Weights of a small GPT-style language model, trained from scratch on English Wikipedia: vocabulary 8742, rotary positions.
Each number is 128 + 24 x the weight over its row's rms, rounded and kept within 0 to 255. Layers, rows and columns count from 0. Numbers have three digits each. The size before them is the row's rms in percent of the matrix's.

# v: layer 6 attention value, 64x640, rms 0.0482, rows 3-17, columns 160-239
# o: layer 6 attention output (transposed), 640x640, rms 0.0467, rows 3-17,67-81,131-145,195-209,259-273,323-337,387-401,451-465,515-528,579-592, columns 160-239
v3 101:145107134104133128143118141162113144160115130117103151076143148183091165114100122141111115088097084105085107091115116113116104122047081138078104087143088124110148124121121119110087134144135061074153150081120118114156109115165142162164140127
o3 090:114126129128111135151119161117137090138125188120096153135127147157144132148134120139109106145090114125091162120136112125116128103106121121116127116120105154085113110094124137142094157120116148116165122124080120103160103131104154167117133097
o67 098:144114081166176115116095141161145129153085143175119118072136106115133122082132102110137128159155100091088152126095154110106093149113184155103133155126143108137147104089126154132144119101142141148127182141149149122145179143128163139119132095
o131 110:095089119129114114153134116161103121089118173144138076104156113149105155137168119149091111107117086127108123117145137133121153153126116149120110093093103157119152125068134125115124171132139135161099146109165134075148107146122130144090176116
o195 100:125095098140112116167124105133105099124113148129115102121160117104128117098165087131117150084140095137116101159111136154123160087136093158122123148092112124119144133141112129109126166126120139134167134150154123114172145135139134126148139101
o259 092:109101107148134119123144093088136087100125145123112125100143107108085068111099119109141148109136113118127143113122162123082115133137136145134178159151136183129157154137119132077163151118180120142142124184154145105167125152156122099114091186
o323 110:119109119144151164164163106120144079166164138151131131096157157122112163104126128131111126136093122150123116151140115123133147135158161086090155107078076109129136098141132119135126163138131176160149155208144125131129153116145138118113145124
o387 093:133081117151133116158146111120100094119137092095102130083118147168109108127108093164109120153149109142129120132149129151079142136113132139103168146107128160115119111124133114140101123134156168157128141120190143086102165141128105148123111097
o451 104:088133122155118131109147110103123122126124145149116110122138116138126110100112111109132136088096125147104117157151146105109122141155143138107130169087131159118125117148131127111143170144135127163132185117139148144126126084112126094084126124
o515 080:132091074133129117138140118132110134155115118095133113109128146154122130121142111176101119105146099107091152138111148102127146136099122143108156095127127117127108087110124146108110116118101137117166140140126112080137181110108140124164141064
o579 100:117108118159106135074111119145139123130099139128099124128108120145157143122124132125133111153125104091100133152122109091096102145107142139146161137129157095118147074117121160137132113115153191154121143167128135160107192093118167118151106105
v4 102:141083124128115082117129126133131156131131112120109130105124135139117119135123128075101150120155131127162149135112161090149131135129137133153167132132104137114095151100135140146095129150170147128121149116125111146123148132146161084102084141
o4 101:132120158147115136113136137079092177146144091133122151119104156147145108105141122155085090145158170140161120166124127104132153151132136120126166135118132105199087118139138160068148138108115100127135096142133144154137158136134133144143148123
o68 082:118145117146111142108100132112134129130146083096090124109106150102095110159126158094092160126132141131110167135120156093125111151160091114136131073121118119158118125125122164129172136143158117174139171120115118131135094181118176098146145128
o132 102:142147087145124105121087155091142155155094087127150156123135132155142193093171162101118125147137134105108154191127126068150141123136155092100166187134150116137134084107140120084123125137153107132158092122133117159144159141141130144129103136
o196 106:122123139149171122152141154134128149133112091157136166120153121157119210131125137122118089107120133132162160131116138130131146121112157116110159142123154121150162136152073076147117127113144083124110121117157108141152106126093146114100106132
o260 090:099072136083125132109145164115139127177165081138095133100146128110132143107135153141098121110123120155109152166095093121107135120071148124109152158071104140157126116161160171143084105105114106130090107111134107116133066145138111152146140097
o324 096:146146133186100143118110172095099185139105098128150111099102132152125133120149117091078121119107120134131123133149150141093157163142122131125152189127124137159137139149132162125136124144129132184126122067145115101128163152139142124119126111
o388 092:137097137161132153097144143130116162148132091128174159136124163127130145142106136127097121116122143138115141146076120141139156129142131126116117148133190142187119143156161181117126148138165094117096083127120084149140096151099105124161114107
o452 097:134163149118166124150158149120131173153122126139113105122111103178147193115122168149136126163142108188136121177154085137118090175104154109108079135151151131076138131121099111151152121136128134118142089116129159130160141158153132139107079121
o516 080:098082110136120185105127155111168133136143115103116128098131109097106104123098118117143139126130100097123159122116118118135168147159110131083152125116143112177141112115137144121088134150124135127126142096130058116146080113117118130112152143
o580 097:145100092118130138134123110101143100144195088088112117118101120084128090119100122129097166129117143112128147130092143152114129123137115088100129109105109156176139133114126169134129131113116086160151121154152106108096119126088127141134155154
v5 100:098121160137135105106151121116145153140112128097098121158133157091125153138168157120114142114139108123110109174157133137120143103142100122135121104138097105152123142123170111104109134140155126144123131155117103167162125062118121127125162180
o5 108:109097111161130168132134109146153131174142152146148135164123126107132114107121125131120126134126103160104145126111146129127099091195087149102094124141107129152058128145113166123140127110146159143117083133159141133094128114151126125154170166
o69 097:115141133177145147061075100137175111129103119090126161165082136136100136108126153131144131131142152104120128149165152136144164175163103135120146134141128076171156090077127150119124129121103149121111135110135120126152087153102102105159115102
o133 123:105135116167109119111133123135096167150152149097120118124112151145139110142098158086123111152083109163133101100133132156154125138159094130150103124169084110136127144110065154147130165147146164091101119132134141167127104126093138151166136109
o197 101:104117093147091127152081181152127134133129138152127154144111137126106114143130133129107088155112144096129144094136126140149153156127133112143121149137125114169170119129110174112139143102120166139124132124113113117140107145148138173112157117
o261 093:122148142145109201113137151138151162148127128117118108132114113085118115160151137089138129102072113172098139119126142191168098079147123165160149135148115113169129113101127159141129152123098159148104078107124167149122121150123151099153147097
o325 123:124127117181108123156132113129131167152148145119158179163135154131124115077107191096116075151092107173109101126117133173151102134145113114107089098127098119114102084145098098135103147117136146113121135113171119148130119108150098118153134137
o389 087:092072110113107150120153101101135127168133158147120155151113123118139054141091126122069114102106120104115117118125118102165159135101172096117098133171079113125091125116152149136139110131106156151121077130134088149110104143128144139169143137
o453 110:119158082137101128154140177099118150127125131121136143128115162118118131152094117108136127171143160062180158127123129127173169150106153135167131158145136106128117134101105151121142118159159154096093118162101116142119106141140135177083175141
o517 082:121095108141104162139137142130174086135126133114140130113108087106113129097133143119121139155110101103104130140138133141164115118124114126132129142131083121159157121160131171125122125100136151183146097087136116130117081120107124145142133130
o581 083:140143095109144140142097110123184106158119110165085098114099178121145104104127121136163142107116143096154161153122128155134135158142114131115164157103133103118141110128117128133104179122147113136127164134145086142087096118106083148142120152
v6 101:114132152073168102111105146132194129117101118096148125110144139178150154159119128111140143058143139148092145119097121152128152140105165114101104150079159140129134058129134142158125114111117128129109140130112097087135126152148089079094119162
o6 108:141103147119155081085176120143128135157144151154125127131148108140146128114093134073184144106152139114116146122139123158160155093111127134152109151100179165153155145113104102137090114152131118099110115086120134079121128119164143142110122188
o70 100:136132122128134107096115110145080135149183141136109132148140129150161127123151111130137124128148112102118149128131113147099140132052143109153120163117151139114154105138145075169135094100138108103120066123186116075119167143141123109123134112
o134 118:111125138135150090158161129108098086152137099100145091150162144106130189114146111147159139107121104150153148157092079155125141102143175079116129170093127158129135132129111089167075098101106108123126146168099092118125139117149131114133111126
o198 109:112125121134130134150137117147102142111101163112154144167119119092126179116174125063145152122124155144126134135090127150129077092149137128127098132106136104082157118122112060140119108155128110078129125153121115158084151154153161089100125106
o262 094:113103136084103094162135106126096125127141111130103145162166154146104145139120135086136120118124120138109140167168119151101124091129105188104135138165156131110124103118101100137127118150114149155124132157100085154147132143132161106134161160
o326 110:129101122128152104137126114138084195132133159075110157161144057107167090089153166129167124133119103120162134125142108127115141083180177138191142110094164133113207159116142100148092096100121096098112131133104121108106146136143120189127135131
o390 097:093068107088100094194111163140104155138147070132097102127189124172124129091087123114111127125097101107098161106143118158100144078146132159125155179115137113081131159117123116133125130086138104111130133082110086119140177127156124101161100135
o454 109:101101135108137143142161140139107112160111120144136139142183126109093113132148120114102149105101140166154117127123110156135106090138129128069126145128151140139139169079141104139144146152166109166115163155122102188120131167166135145121147086
o518 085:134088106115138159139079146138118120139160116135095119167165139175124137146129113101159132105116088120121150148093166124141146123136114149118114113144179101097108118154105102142143136071067075118167167114074132100129133152120154113112120148
o582 097:121104143167174086107168088150127164158144189120097126126159113155157148151146073136134115132137141101133152100143124099126131162091092124125124142101153094165137109153117112164098098119137128119141161079145156093160184143155111108126145151
v7 101:147148152140176128112091127104147122122151147136110119099074189129124118158116155135128133130108152121121136148079135111137129101079132152087146156100127125095122163159122147118165126120124138107139139152099136163150156150139108115153129155
o7 115:084135126150122103118124130136117136134110112133109097126126099131111141101129139153105141154126142121100117110105105138121130110115111159136148169154138130162087141171126130153124137119125145127127143137110152117116135150133118146160123087
o71 107:096126105137139145142122125116086136117114149105116175134123132153096129121092156136143121167083179148166106116119098105114119156129168150127113128155139090119145120145136125119154135147130174122087141123080133116137169129144128136133107127
o135 107:138112156093146089138095149121204103190128107117210129086139113132126137111115142138109159117086130149130142081126142119120134120121111129117150084144111125113121183144137119136124143083117092151126126125090127112117171148158143115187108098
o199 106:194143137099139173137107129153149124125116078128144102146150094123129156129141140199127126156126140096148111143112123123141134152137177156139109076134129120167119116114087173124120142132119172148139179122123127117187110130120141098114136110
o263 088:116109151137121119119130111098135140114129145108124170138183094120111123137162102151152129123104154124118137144150131074117159117140126104138123108167128119150118130150132166120155092071127141124141140133115133133190137139123151083120162162
o327 106:116135128139093154118115130111168133145124096149114150145103123130164163144105141147111135117119122099106086135142103130116131158113135125098135152177131092135118143174120129128153130129150137139092164114152169128140154126132090107146122100
o391 106:106119105170141142158152133105120127087098089144177149111121116132121108092109116167088163142119146116102105136136102089099101075147144133145140116127123108157120133131127124093146110137158122126123149117121167117115113131113076102152104124
o455 107:113096152082147137165126132142155137125124057159132134116145070111126112135127129141107153148134110138183100105099155144160165149152108143114127061156160109140145177105132136129124127096133144138129155108160166112147135133127164087119148110
o519 089:161111110155124116148108153116143105112150124154114155104128129132132098126119141163074151135113158092094137126123085099089115119123170146145159114182155106173131137113136195150110132134115119130112167151108145128167133135117140109112127166
o583 102:120097093151182161157123108087094127085099085134133131132159144170096119108111105158090144143087165106103123133134130139120090136152132086147126173130142140147103107143126154101135116116076137088098144161098118147163128184146130087120150181
v8 095:115138114151173177141132141148157164107134110141117078167160123146144144132123159157153131122150092070081098107108121113131109165164137123087132125115109160133142100149157144107134139128076152121157133132127117115075139119103095146135111127
o8 106:116154193147106114163065105108137172112109104157113146139099101117160136088169162071136113095139083105145119106085116160149165137138133105125094181088115144144081117140121116116124150153087156102132136119170135121136098075135109143128135104
o72 093:092123144155153150142125177130136159185128135131127133114132147142114139110137105121156114174123165045139135098121134114120108125168105130084123117157174138125138134130123145132142115088081079107123142134122112095131096147130113131134163113
o136 107:127162151146144121136085159136170129162100171113184159097138141128194143101158123126126175137111091124155108101105130151110138124169114089127164108159144146133118110115138167118119162131120135091129131155111101147141183152154138142142168154
o200 119:174139149163146135168123187105113170125122154168118120144128118073119131102141146136122153093092106153190116128141127174119184122104121139152121128136137148101116119138184154103094126121130138105119122140153140146142175137131102116138130120
o264 086:125111159108109118132125139112138111182079167118077124123096126100122136131134120127146129143105123188125141124112123149079159140138108091112125127123078125135149139116119161157112113155107114133142153146116151114120174117164137107089119089
o328 093:136146150115123130104165158111119107164142111111116135115140156108118136102113154110103163158134096124127138166103104112140132104139177091153144054093100087074099090092131125125167190107116161135146096120084133118144145088110087112126145141
o392 097:156159124138133117104121134163145101152092132124108132135112116081136153113116170126099116132119155163116126110160092175105140117125102110108123121104107100127141157111113194144107096141147140106135148110161133116089155089135126101149137114
o456 109:165155147160130124129120148130139150128092165152124182148102091144124150112126146146141119138101119197137150111106130142099164119129122107130169143156138112095123153133145182131105152119126133049104117095115139155194143170140139144155124120
o520 084:139149129112161138103102135153125088162080134109099157083107125119094145137119141116122078098122130116148120155149080154119131150146093130157089144144141146140099135131130163138141166131127113129149122118106104105144133092108129111121111072
o584 088:116126159157143144161140131124117148119145108149157168135119115138083136136142152086181080108136135064116120113107151119118148086161087116112089143087151101145096091185130125159114088141076142124161155096128158115152109139164120101091115166
v9 101:141152120131132142095084115117132141113148123136108138100140073175095157105163131116131129134123133128142098096103134108121126108116105138165151114116121116126148137172125132088119130074138145151098122101133109097148161134156127141160108123
o9 108:123116153145110121046154169112133115107161150099093109168150122128131095109106111083111140113140125104112138134089143174118133129122142129135119121145115131108088137151130136121133097148116130159139127140099150129144129148157172110132135141
o73 099:152141137132131127111121158112151108125126143141138151157120110119116136142115102143106135132106127125141133123118099130164137082148084130101098132109107169131113161090138124136097138131107126099188117157130100132137114132135133164124166165
o137 116:129131122089107106119146116137168163122144093116167189113136123126120134115113117125137115088141174101098140165090134149081137121116137144139101111131122136115124124114159157066139146117104134125113123120089129155098188123157151136111131125
o201 094:107100132150122114105120145123155150118122112118154138105138128108111089109116136143085147116104120142080122157123142131111101095137106135118131126129106140155141092103160161087134123161152106127115119170132125133126150137139130115161106152
o265 093:129097150087109124118149069160154161100119123125134145147150087165135086138166115153147150093127119124106118163138159105121154112156161116137135115130176128136093125136119139106145087081091139125122151116141147129142132163144130153140158127
o329 098:177124160140163135121135090120187116136156139107146141146161134107147125137126069113163136120102139119126109117096128143161136117120141147093103114123073129123118132097098101123131105137124135147110104153155131161120135156143124119146156124
o393 090:146129192119128119121138111108149135091115132115109129154135128133130117106138109110128174113117082125120114117120127159141124111066123181124119095117135126127108101141110126102142140159101147150126103102169159142170115137170163121105132160
o457 104:151094106103095143112132120153137108189132139119152142114111098132143087119174105129133107115106127089094140172127138112122102113125136083136154150137112147160130143104123172127134164125123123079102133095179123160141142134167124185141130135
o521 088:130116167137143128113161195098130123067133131156136128171155139146138112140144121124122143150131117099107103132140136133135142084072102151105133114115161146137125125110133083107144113123127136133105095117112169120164141192160136139073160121
o585 089:096104122161158114104131147107128108099149165143159085173141127125133133113124105149134148124099142154120150104138126111111153110091131140109127124123126170130082147089123151121136115128129146108151126136136169114176149186111146122107182167
v10 100:146121146162126182108168094091090134154117142092092127138146162147156116095138119139123149137139095160094144118134105147101132132119154060175112126126161105094107074104101104136101136147132111169156160094128111083142154126131108116150128112
o10 098:143121145147127123115137098148083125115145097155113119120111113124108134114164121146095144093085137136124116138107139104082100106123166119159119161080164137105119128121144140143157165137104143132126196158090128163160119116137138149114131162
o74 107:140127142121129139118083121125137132132166115150100171138149141158190097088115131128121135131110093153165133165130147129121135132121132082146145147125182118066129130124195139085108137171098150142109139139116138155139179138135171173146109141
o138 102:118117133187105140122148120147075096105132105159122129110147136135115095138122084117108176105135175146121123148098146139123151158093147115160140147153143111145137143126116107103096090122136106160106128157132112137114088124190120147127153117
o202 102:123118105151120136122134097116102174139143125103120099151102117076115150126109158105116147104125116159104105165095139140147136157111108138162119120092144117096136120139172123107136131148135110113144157180125120161114102167145134116142132141
o266 084:087145106158125107123176094106092133107142150114178103145149101112095150128100104137119170158145155110166124132092156115164157104082130125177153117124127119121124077128154122138119122143138129130094117158146115118124161140120145141115140142
o330 106:192143066133118128134130098164132141100158106171096130106117123138161102121105082114109182111132152120128096137162154127138120127117129131138132140091133124119176158115151169128144126148114140176122125123097134151138114136134150121092157168
o394 101:124113120130124139141141106106101097095110100120128170139104123118113161135149105115144159150138119149130105156119138141155116104114145120146120147170157136105121104148148117186153114133155123141144155100114112152160069130143108103143137138
o458 107:098104109156099154130132153096093139162180134125134139135146117094108150126158119109123115118151169127118106139103144133148105142101102160151151125107140106174132139115141116150125137111164165145129097123094122141092126152162124164163195150
o522 090:141135136126138158087150130114111110090108141107123152167125131129131132115126137141093136101113105162133117164144122112125119175095145119196145147155200145091116112166143107111130100146133108104095133109108157176142110118136141103133125145
o586 102:121135115141122155128132114106126129141148136143174162155141151136175153094154135144126152149128110094166134140139152113117142109099124114146116148154147121092119112145173161094127113108105151161127126134118102127147166125119171100095103141
v11 101:091187153132151146155105092163148139109083111189141145126141106165105204094134104125162069112094089168158101124158119152116116115163114107119143119125145091115139114172174108200101137147158126148126174138139138129151119115088149140123146158
o11 100:155163138097128122128118104191121122096133118134085120166145111140131156081188146124152144101103167149079135121155123146115145118124143141157129155112125097122139114141139157164151118157112125143108187119135120142142128147146076118114099088
o75 109:160115133105100121123120103173112131089146087130144140162137124118111129155155148112138119068099138117168092133119112106103162137136132145116146118130099131152158111154130109128141160151151120133104096116119137146103069118129094102124082142
o139 105:150093139100180105141115153142147152125112142150115130098108125095129125107085124081124184142067124117097106167074123119135122116135104134119117166096126136173151074122130129145162174132122142115122143090175107143123160152182109122108106107
o203 099:169109127124138146155139139133134161142144089107117153171151128115076102141110144106141152134116125116110148142111139132147146119120110153119152160077130134113090092085113093137125143148147125146148145118127117140126112106129123144136088117
o267 085:134105132109134111151086115111084138146121125113136126144121127131127140115122128125122155092137127129147116141110122131175125120145117144122159126118096134125146121112123133101145154153146123159122113136150126122121126130165105129159116128
o331 108:137126146082121112099134153156168135107149106143124160123166129128097131154112117118116170104144150160129137159121107116131166133130087163068099166127148126100143082102108130100135145144138133135138121119154116126117120125114127146147075138
o395 090:110146131140135153123129147146114138120120139103092087150133163154091121139129144118107163137129145118105138137145113138141125107129118132156109123085137133099151112129131118113137135104160129138119127145163105101152167129103104162136110127
o459 108:148135141118142134186117140123126150130146103135107121119093148123118093117098108151134138176094100152146098163111132174152133125107101129138152114074119110095117097139120138071129142160086134145138150092107133144147159130147160110133114134
o523 088:154159113091096132134121133165088125128120092115106118140146111163138129119112143129118144068120154103158062107160093135102140148142126104149122122144112142123144148120101117122170116099141122151106130110129142124123125113140120150151120153
o587 108:151188113115115115140121114193136111128115133141141150144125094131126128138143148089184112091147180162147093118164126144132143116152121154111106075142121127144132131137085118125153164137132080102102137122111144135100097112144091074143112108
v12 101:123129127176138155104110150116159141100098126165148125087103137134165109130118112115124133082098120107109133179118146119158096130133133190158076117104133153091107104151076124150126170171116119118141097112111121122167125162103179100134135131
o12 106:129124148159102123136163134145157108169102135135155161141111121146128081103130139133147090163126159113106114131131150115149107164115149188139129116103122170115138149120078113141113158143057164139104124093091134132119107126150108133123140124
o76 095:137115074161094160122144172114147147118128160128126114081135103132166089100102085133161104122165094139125122136131145123090095138123127150151123139112129128134090124151107114150125131147102110151116097122125178157152128098154183153161129101
o140 105:107127153138069169119169178103141129174077121112126127112174142128139109135130117073113122140149184136177077135115125091150132122136143144096120141134144093101109112091085153136133072132113136142118101155089130137117176152128123138105147129
o204 110:089146087143087152133126120101107115178129138146117093127127109109110129078126105058142141103155124145131074141127118110159115131121122137167157167104142090105101111159126117118129158139126133100130098165069161168163145137138138131103100142
o268 091:087091144124127135158137145170124135175112080130092161158133103158112109122132137070170117097115125158118092139151160121124120106123136152122163166114145099124112140104105109176119142079099125130113108128124176155148123142162101099141125141
o332 108:156124120140089086147158172114115151118160164122149089106172114138122101081123164122131142176119104155116118078144096143141099100134135136165153138111154143100142118083119098135114135118108142151149157129114117172123155135123152146089177132
o396 089:164079101106131111149144110140117125131129105142153095098118149114093096111111112113158141129128107111124127143127153130145132129169131145136142133118170111086121127100128082133118138137098120123134111127116191127152147162120140093115120163
o460 115:114104118147123131096167116055140127128152150148147059157137124083121149093140125082135126124136124127157104120126138143152180099114093123112131157119175118123104153094161137125123106126166136091100167157141090148127154118134126134123122111
o524 078:126111133146143136136168134117121136119177126141184080110117129083137103137162113105143132145126130124102086143118161143128107148088143150132132135148171158118113107147116103126142164105095121167115137128096146154168128137122151141118111118
o588 092:146109099168166180143133138148126139147145132118102166128108131165125121114131136120113116159147165103128141113168163066091094165105157149179128130135108126123107122119127108165135164144095123143114089097114179145146139152116138146112130153
v13 096:070106105147127148157161173129169123100115131113093156096101132129130140148158104140114100091110134164099113126080118116142064114143107157103114126185131133082147090136132118091106117106133093136090118102104109148128083117183099115185138132
o13 109:120125096159098164155155178114112141094158111130112111111125116108164160148129100132099121124149158197131159136141123099120098095128147114147149140142113108113095117159132141128162101126134174152133086115073103155215103098139112122144155130
o77 102:146140115114132131107159117105133109107126103117129071111160146091125141196168122135100138149098103113128140119099076129139120133112131131113099138136108119101127126130070155125093115139148106121127155105118134113167070154127119102147158122
o141 100:127159092119118111140178120128132162102130140110131132112110143122180128133101112063157121076095147129107096138120114136124119146154148151151096113117094112121186129168097073136132126110170174132122085142107103163145136108124126152135085151
o205 104:109121111127162124139149109134119116102124112086121101130132090124133116145131101141150131134122174083147136166126114151105152133127138102128151108113110126120102094122080116093112105131157189150153123140088109128134113128059191130124131091
o269 088:106054172131134137140127096134126094128139090112127160121119121109141119109125130127137128111136049103110127142099167146089093145137135129095116140147107154128159109137117153102105103091129163191165107161118125136134154116149151132134138151
o333 101:110137157162136151119185133150140102112116152122123145150120106106123170151105175138136120115085165131112136147131114089103128086099134141142113091136126116097115139114071086127158148124140174112117119143133128126169096149112180110176132097
o397 090:161157134125080112152143120150111117114153131119138118135104120129150110089120133081094123122136089113161147128149089159073110121164169095110131132087096155097119113114124160124092152115131140163132129114107117091150148124159169107123102160
o461 109:150150115104146103159149074135162127161106115083128111146139112100134133103100114098194119116141169155114142156153114122088128169133120094150126122125127148052111128130099102118108130120114132091121088154072142190135110124092148130159125136
o525 079:151140106113121134137156090115126079112127167128112086136126107156137096129130113148159157124163138111130165120097080104090098116191140118136116127115088134138130117106098158146101127107148138112103154119137092105172128128123168148130149158
o589 103:149084106160119120084104113137147094094102154111121106120158115114145163131149141115096091107167131135131106162108137191129136140108129171098105142160147115141139131115090177163147133125177123147144151147127117132183164107169168120123172102
v14 105:155175139153167085109124084140152149131118106101138111131118101133085123136130107134153093137113132118098154115169136144125143137111160144175116076123127152120106125122087117153172131116140167118088117102107150151167145141119099120139130139
o14 099:141132141140123137113116124165177157196094134114110100105147113100106135158136108116194165114149094133111149143182137186153129123124189155132147134153156110114141143146085143137148117124146126052107107116170162129147105141132149127153116125
o78 103:112119125121117152153121122170104173130153139111129118111106084122102127082124140087149088094123177162131126112158148125121120155106114086126135162142146131133181124176108075132149139119139157125133154132112169172129134124171109118140121133
o142 111:108097145142150121141135122130171125179119123127087142129145134067126161116130130122137149094111120155156131133113128151106118146102095134126140127152123099136095102085133128078130129084164136138131134174067138173166137133145122147146086134
o206 116:102134126151135106098151116151132127143125172097141181119158189089133148129109100099157116072099140182092153140129114170092112133113116133117116149126135097122104127138114104118147149111173099155129144149118141159122114132127148131128111131
o270 100:128110115100078143103111126134116138125140146146098129161195119101101133111148148155130132119148111161078166153199104159134106123134177153133152111115117111109127108097115172090157092106130125102136109150144099134133122126169136129122127129
o334 105:064165121108172117182124118185129100112154129102154141113162130139164156126118113127153158094123127150129127099105117082133155161146162132137090160143166141164133100085128124099131102100128119135123144144124147149133061157135128118177121157
o398 101:152141141095097075210112124181116125135079143143100113136135111170121119139098121125110159144104136154096132145201084127086120144161135138124126121143158135109147126100121139125120140129133165075135143141162121138130129147107120128128149110
o462 108:124106118133135148129138122127088080120107118102081156108152172090150128106107103101143152129104107163132204160108127123064111144162134092101149147096130108083135093127120164104146089086157114133144104139101122147145100146146103129142090137
o526 081:125147110120112125108120159164139131184114116107169143123111091138115112146119147123129108120105154108092152151167142145106097130133183128101153137125161157134123134153150139162122160126147145117140100084158187143127155142171127122144116154
o590 104:135178117151116116146112134135144145062132085151140133099146072137100117117152144130153137126107152119114139128170121123127153132193122155127142165122132141118185130175136101126118139116118112083096169106174172131124098101141111082143138124
v15 100:132105104117147135134131122117091091118127171119121114158129139109110155090111090191133143130152138148176143087133127098093109108144183139146086157163118151141111153125101138153151100129155144115137142084137115098112126093131109131090143136
o15 096:090124095139136102124118123112162116118104151126121157127129132092107123106182155160171105102127154183113132138124141061118098113166121123086146140132135107148097134158117146146116125109153161141121144150123136108136127111199118148110166103
o79 094:114124143108128124108101151167122099122109151153145126088123137115162140125134131158160126177104139122071178138110135110047162075150132127101131152076075129135144157115105131149126120084158110144108107088079097091137139130137126110097097119
o143 098:104211129176144105124140104094193154149137148116118166121154148147119115153134179104135134148117091165100133134114099096140108063131155125128145157156137090151096127134120112145183151150142133106117109095105141139139142149157117125123155126
o207 096:114130151159154084120141114130125109090127127123109163133133125117114101164131106071103130143093171123102152158091120125107102103105159109127135120112090103145107120162150204106162165084122158123110117129063135138161117163145175128134153092
o271 081:155081110105121159074107147114139109110153125144105157136125107126121142157116141125138133121130138114125144167088153148098062092127121126128151150130146141130118108143145163120149151070139116115101110154086152145160120149161117164104123124
o335 119:083155141200140116109166166111164116118136136122109137130106128126109147146152156184123129154085112178087153122116112112133089083142136138104152107150099099150095124127120122140123138097170160145101146158137151150130165138133083102159173116
o399 086:114101137093157140119105117111147129107126140121111145130135122096133124161163140120136142148177129117144142144114135109124119127123146105072125165161169140125141121119106139102146133072159129159080156156095111107138108142139126136124098077
o463 107:132161129125133084138155118136143139134125134122098159131124131143131128140121138127092143155137094109074116155119127156110125158139119118131152104143143108101155099139150132133155127092104128111083090118119130167115120158118132131141143110
o527 082:101109139170179105126117124147129109090143109182155117113137150110127129121156114177135121178192119135092167136123149119106137107080154099076112132131163134152118128121124132120131137083126134148092138143096131119144122110124117134112142101
o591 093:113109115112131153071121124103135075104098162093156116110139143118135126126143108153101135133156108135144165124089173106112143109100120109097168165123139169145113122112159188117115108116165134163125172174111105114171172146136131156134104148
v16 100:098175164121115112172146157079136124183130090112124141137144125111130138137137197135142168132078130119087116095155148149120115095139125090137101123144117114140130162146144105113152146150139091126100151101130111113113149125115161141139142096
o16 103:109122135154128084132133158099110114132081082098159136101138154112098156141092112137110140135136145136172086158160149118157144103139118116111140143160098135109137123145119121122095099122118124110103124080147106098102160164155133139112163111
o80 101:113127133085118132151103148118131120154147135132127168117132119171126165136167153106131123154151161132132135145135150159145155124078132099133068140115100122103117113066130092110133164112171109109114169093093073135149147146194118160110115138
o144 110:101113119120136101113096142081119118147116122110171150077124129152106129136113125123127120134140124133139098175137157102100173138117066140135081091138119129124140112123151161118110117111095108128124150129103151102157127214148126154173130162
o208 106:098096137090141121093130133111145144142134105143149113182150104139071105126089119136123107115110109151114117096128133153123148125108143098120122104097140128121138115089138127128084115115121137125137154150106136127149108159131105106161116127
o272 100:137143184098124100111123104109120115158111103129195139145129143186120118130140092122168108098123131177157093136127114144106182129129101112093079083125134089138139099080149087144162096112122109127129131086100147122084192127134132123120108133
o336 110:116131130130130110125141151135116133145101150138142178117116103173080148124126127113130155096124136094148133167117141098125155164162131116138068132154134087162133125137101119108176145148126096115115147146119134126126095177150130123156135135
o400 099:103150135161160158078131128131137130115087158136155173126138114113099103165136130123126117151089126151124106176141155116142176118143109090125105170168133105105173140159151131161091097100162082156118144104200120128095161119148126132134130139
o464 109:146113173103150139092132111093094148092144135114135129187124130177093137115088113147135094146143116154147101101112126161125159120135133163128124129136114142116125131087135135114134137127114111106128142125115143118129177135116150094166137167
o528 094:100117129151120112106123122111104127171115121147113127110139086139130134114143140152102103113142163099109157147131162133123121083090147075090117173119111085136144127123159092156122092102132118126149114081147128121116145149110142151093126107
o592 106:134155100081106094156184123091123122159152137069128164133158117174096147118104172112151137144184165176151120155118132137154137124142114101166110120121143094145103106132130087116172127093151133104135184136085117117142125164214108204129113185
v17 094:153118095131149133168120130149149098102128102109131156123175121064123078152089124117116186070113098099095100151130127142097111091143091112121149145145157140165136144135145128089096090154122140154119122157092117163140183154117179093113123156
o17 098:133152137132170117138122104143103159143115112123134144085143108119153094163099098152083157111096106075157104163115129101109152110156106122165180123106119147199156093155126127081132111131124135145130115127120132118158154156109160122148128101
o81 102:135138157085147130142102157155097158178099095112105115113110129097106129115076118130088128082106111126125141128123155116116056146135133130129155093126141108147109143131129136118124164151120102134124162150106152154154115126153149127116151107
o145 102:137114108112148101134119140124133100111161121125119170105127161098167105106101104151114105129129158121114144111149125104101139132102122139113114111131146146091180174134162111119128124147157102129128138123117103122168137178099120152093147152
o209 099:119167140131083128131105135162130094086129141081101191137128122127136153115087134152092062126103116125126164115132130124161115116148144094154147138100133139153183174117176138120090163127116131152088108101143152154132094151110084108109118114
o273 089:149159150106135125115143131109119083166086117125129137114133175116114076116099131151126095143076109115114144148117124147062112150146081154100117099106116144146163140125157138090136114151103136122098148139120113115100139141120116100107164136
o337 106:117165131115120154138122145150143107106119130133133107091140131118171161168097103093083122099162141075126114139136094119121177171125169142129116105114157153155161151175162159111151142160125132147096109148115147084153124142090169142128105109
o401 089:118123143164123114110119128092135101135103172067168162132089145137131136149097103096116122096105117108141130128112152152120124127100112148103120076134136159168124123158135137111121130146153107125086098136145161123148115149099109115127134104
o465 106:116132122143119133130091119135105109085148153108136165158117147137136103110120104110127095135160136101122118077144136131138119123128113198133124128154125150163153147128154062134134110137179128104119140111143118127111123138111138117143160136